config.yaml
num_hidden_layers: 10
hidden_size: 192
num_attention_heads: 3
num_key_value_heads: 1
head_dim: 64
intermediate_size: 768
vocab_size: 4096
hidden_act: "swiglu"
norm: "rmsnorm"
norm_place: "pre"
norm_eps: 1e-05
positions: "rope"
rope_theta: 10000.0
rope_fraction: 1.0
qk_norm: true
attn_scale: 0.125
bias: "none"
tie_word_embeddings: false
parallel_block: false
init: "trunc"
init_std_qkv: 0.0422
init_std_o: 0.0
init_std_up: 0.0422
init_std_down: 0.0
optimizer: "soap_variant"
learning_rate: 0.00832
beta1: 0.95
beta2: 0.98
weight_decay: 0.033
lr_head: 0.00877
warmup_steps: 146
schedule: "wsd"
decay_fraction: 0.907
decay_shape: "sqrt"
final_lr_fraction: 0.02
batch_tokens: 131072
max_seq_len: 1024
doc_mask: true
train_tokens: 401200000
max_steps: 3061
dataset: "wikipedia_en"
Each number is 128 + 24 x the weight over its row's rms, rounded and kept within 0 to 255. Layers, rows and columns count from 0. Numbers have three digits each. The size before them is the row's rms in percent of the matrix's.

# layer 4 attention value, 64x192, rms 0.147, rows 0-63, columns 144-191
094:108137175117199153153127132115170155125152140120127144095105137134147155163115165170140134118131177101083109135103103089142120133141130112105163
098:137098127111107094149162164127153107124095089115129081139154127184139114116148147142152161140162086161124116103131136134119152147145107144108146
100:100113156100124121162116043114168135118087122093120120154126136153131145136139179162132155128127147111153155153131132103149154115103126149101150
112:130069165141109109141168126113095150123134098127109106178161096124172135137112151167138126193146105137133111124115108097117095174165107098108163
098:137149181136114151164120174091130138105132128122145126117152171182075134130143106163070167123131122105097145133149112133121120125086168145117130
100:127138157109107105128084159146143113151194133134085139159114117151167128100084158113127119164085120079145144149141131137112101098151123127146113
103:122126130124114157092154143104166156112148128137107136115131079116164157135152130114152136133153174109110120145157162138170087118108138084138121
097:113123147132125117100142126150100139116156139094113167143116069138108094154114124139150111098098135137098123183108091130127126140168102141130123
101:108114160094161140132118107130098117111104093143092171131119175114166093154112096153112129131092125143140137137156138161119155117122089168123106
102:136117155113132112161132123167129121106100138080133136124103133133183102129130135125122125038132127092161119141147132144151112095129124087158121
098:136084126125153152105162078110151114128134118063129136123062174115178096150100105108134110115138143108093131092090109167107120150146149067076085
106:117093082119130142089145180098129155147079153106092104140136081129113129140095127161158115132107142113123141115137138109129095134115134089091143
095:177157121139128133138115155115112110132132146117082108082112126092113103115130143120085122152110122105118115167121145145146103128132109069087127
106:096152120147118125138117127097114149131139143132141076123133111061123148095137155094163119106135128104091100145102131123122169046133144130142141
098:175163133131114116115141127123089121155123128156128143113093149138157123141130105139134123108108140100112090132163109127129126147101146109150183
091:153138128124131113112126156180145101122143132126089126136113138137165136117131101132106145101144105100129156120127122125150096117157126094136083
104:126131133125110152136178110141123145132119107106133086156136086155099148117131086158122176120155128139102114106125143135168090135119109144144115
102:119108168131118109121064132113072090099106096130101140096110107100090141125154082124147122124115081118151119096172106137120115141150140154137111
105:123189101084123118139116154149154137090133120099116146114129161166105121153170137142114114177139152156129118103092105141163080103128155139128143
092:138166106086116128143094108104110086103149136125120110175138103121118138136133093123137116168122169137140116160149137095112154144100133137156116
097:134106146123115116139111162148108122133118139179175109125136102168101147128151145128182118093103128100168119107142140132116156114142118141116114
112:114154106125123107125123107133121113163120114119141138148089115134114087129107119136129152096125115116116115128174104135092129110160088106116085
094:146089129098102131140135096108130129158116165097121155128109144119142110111122108144130127128114107125146186109082138141130108100144102149177095
098:116163137135100124090136136097113083119103161086092116094151057149169171166099090161096167113155177145170137175128167153135136134164137126109137
104:086110102093114152125164156146126119130170144132123153118119105118102109111094165172139113127110150121092116131118101156160111135130126177108118
090:098078125101162111119147149174098124128125149143198158135151135128121145130131164145144120185122138102114184156134101179123143102121164112122152
098:149102135143136145128120141132111157150134129114160129157136146134130115170105151087141141172161154112105156093144111118111152111112143129082099
109:142122104158160108140121143138099169130116140131167146114111189129109096100130118168078107127104128146111128140138134137141167115149152125117152
103:109103103118129135122111146123085127099148131126159119106205126125095114157129135129147137075100075170116106168110115164116123097154163117129136
103:093121118127135125134144150139152124128123131135119108142128088114137105133103127091155164043109082116149084132131102105114157136095124129119133
100:116128118143121139121137126125115128127143123111137132087153121102134128173100128142141098099175125132155131167163126101125125083129141123127146
101:104101145143111117116146124120149126127132136111115185132119120155128174139111129064130174143134190159133101110120162122151134149137129155116090
103:102108146137109129131129102114104159086101190149101121101154141102125131125143135130146103101081098168138159104116109122101162115156115119106140
105:127091114131134092163145168164089124111165130163103129102142122123168112159115135147083164136137166124140140116101117153139109188141127131107080
098:103099117146136116135099086160105123146095119132129097128103117136118127104111131125099143138070103129117129124106159123076123138077143161095141
099:098112165121140150094134117133143101141141128131132097142129122169147118174116118110113108131170154144082150129128095122087120122102159092131112
089:109162130122145147123110153106105152146118096117137128139107135130114111156165134057111123111104157129150146108089125147095099136121111142136149
095:145133112104137141097107172118134124107122085098102130108145165105115136197108108084147149097143097128146122079159097145141099146154141140079121
105:170148154178137101135167156149145178109154115124116119093162140141124147145130119096111197112154112152102146109103144133174127153149153156148110
103:137092137083092139142141099127141140097115112145119119108110115141178166080128132112171100116141102128155139137085170143146156151106128145141089
098:125169128144143150141147158106135129130075125143092175103138103143133068120142149118087193118090095100141147111147116159113161106084166103138117
096:104124133106107119086092104112119130128149141154164149133145115117097112079139121169157135095136135157087149139084112163145094159152180098116162
087:146138101074121105121158149127135099126191097099090124149134133153094156150140171125141088106089107115111098146134126102156150106131166130145158
106:108167108118098146132123106151122102126148137101147121106131131096102074164143131125152147134124120146100117173128150123113116120137110111140110
101:125103106121111163166131117138183159144137149068154135139134085115153113114141106101118143126150124134118144136161130137097071105102120169101094
107:116108114133137076143141153156165147156160090138131134130160134109144085112114142117103092075150108112155172128156105108138125105074121108151157
102:162137168112104138133122150166135123093122090116132115092122102135125123127116142129200160131163111125113147114132148116113143153144121130141117
097:108127094133122159096174145125111111078212133160114154123101092135122087106126123125124109120140130149157156098147128132077124105083146109110178
101:123117143145107105105146120142129154138117126140147138144136111142132144134118165204148124144117121105125160140120101141147145101099148146129134
103:130104122104147172104100144125141141091111153158144143146118174143102143139162140133125158126112152134129112158159113120168134115123118096124154
100:050147132157107122125146098155174170120133163154144169153136089147102128183135093145186142145133082127186133123166139109144159114102124108134172
102:154115151154133170116146075101126157134136155151097128121116118097137131150175184096178126093103135105115133158118091087191172105144100118133126
091:134093167162154141114133111170131132078110149132114144123115100129155127096128156106120131123134132171128127105156096152118159142121147127115147
105:151086164116168140138119155114117122123118123094081161142166091135142113128157110143098148117160118133104116123112152168112139137135138159123158
107:163121071142124080122139166122132142119138142170082110132107130102125142124103143157121105159107140121088145118116152165166136117150122160081175
091:130140092146159127155123116090147139119134129118081093126118140149125127098122138134161137120153105150169132181128124128133114108149112101115140
103:114165106121138140117124091142158146095085148079136170135108151105088174117122124186130139132119132123137128134164105068142098150116136123120144
098:118106097124156123148115119150093160120147147145125125124128084161161111150138157128164150118115146115134157146111160124159127106131144110109117
101:156137118115108139099138146113141147149104124147115103147165146122113085115127108107104106126116171128106087147122136126167140099105108148107095
102:131116154106060125090130125132135125169152109088146116135149127097106152119105141124143164116135114169136125120125170120135118176158157139164110
092:132117108151113155170146146124130094139144137175109121145116132120125097142138125128123157102100117124110110114141183112133164119148119110110083
098:112114129091127120165102158116119105155112145167143169107097096112129128098102154109117142112134086129177102098119118115136099151150146145154099
090:167112128093122136141119120118110101133072144114100149145076130110149150118148156138127148132127086123117129126180119126114122157130091123136137
106:113135145123146136140062104111126092121141123176146133133100093139096156121110122113128135148134141175158132123120125134097103144142128115154128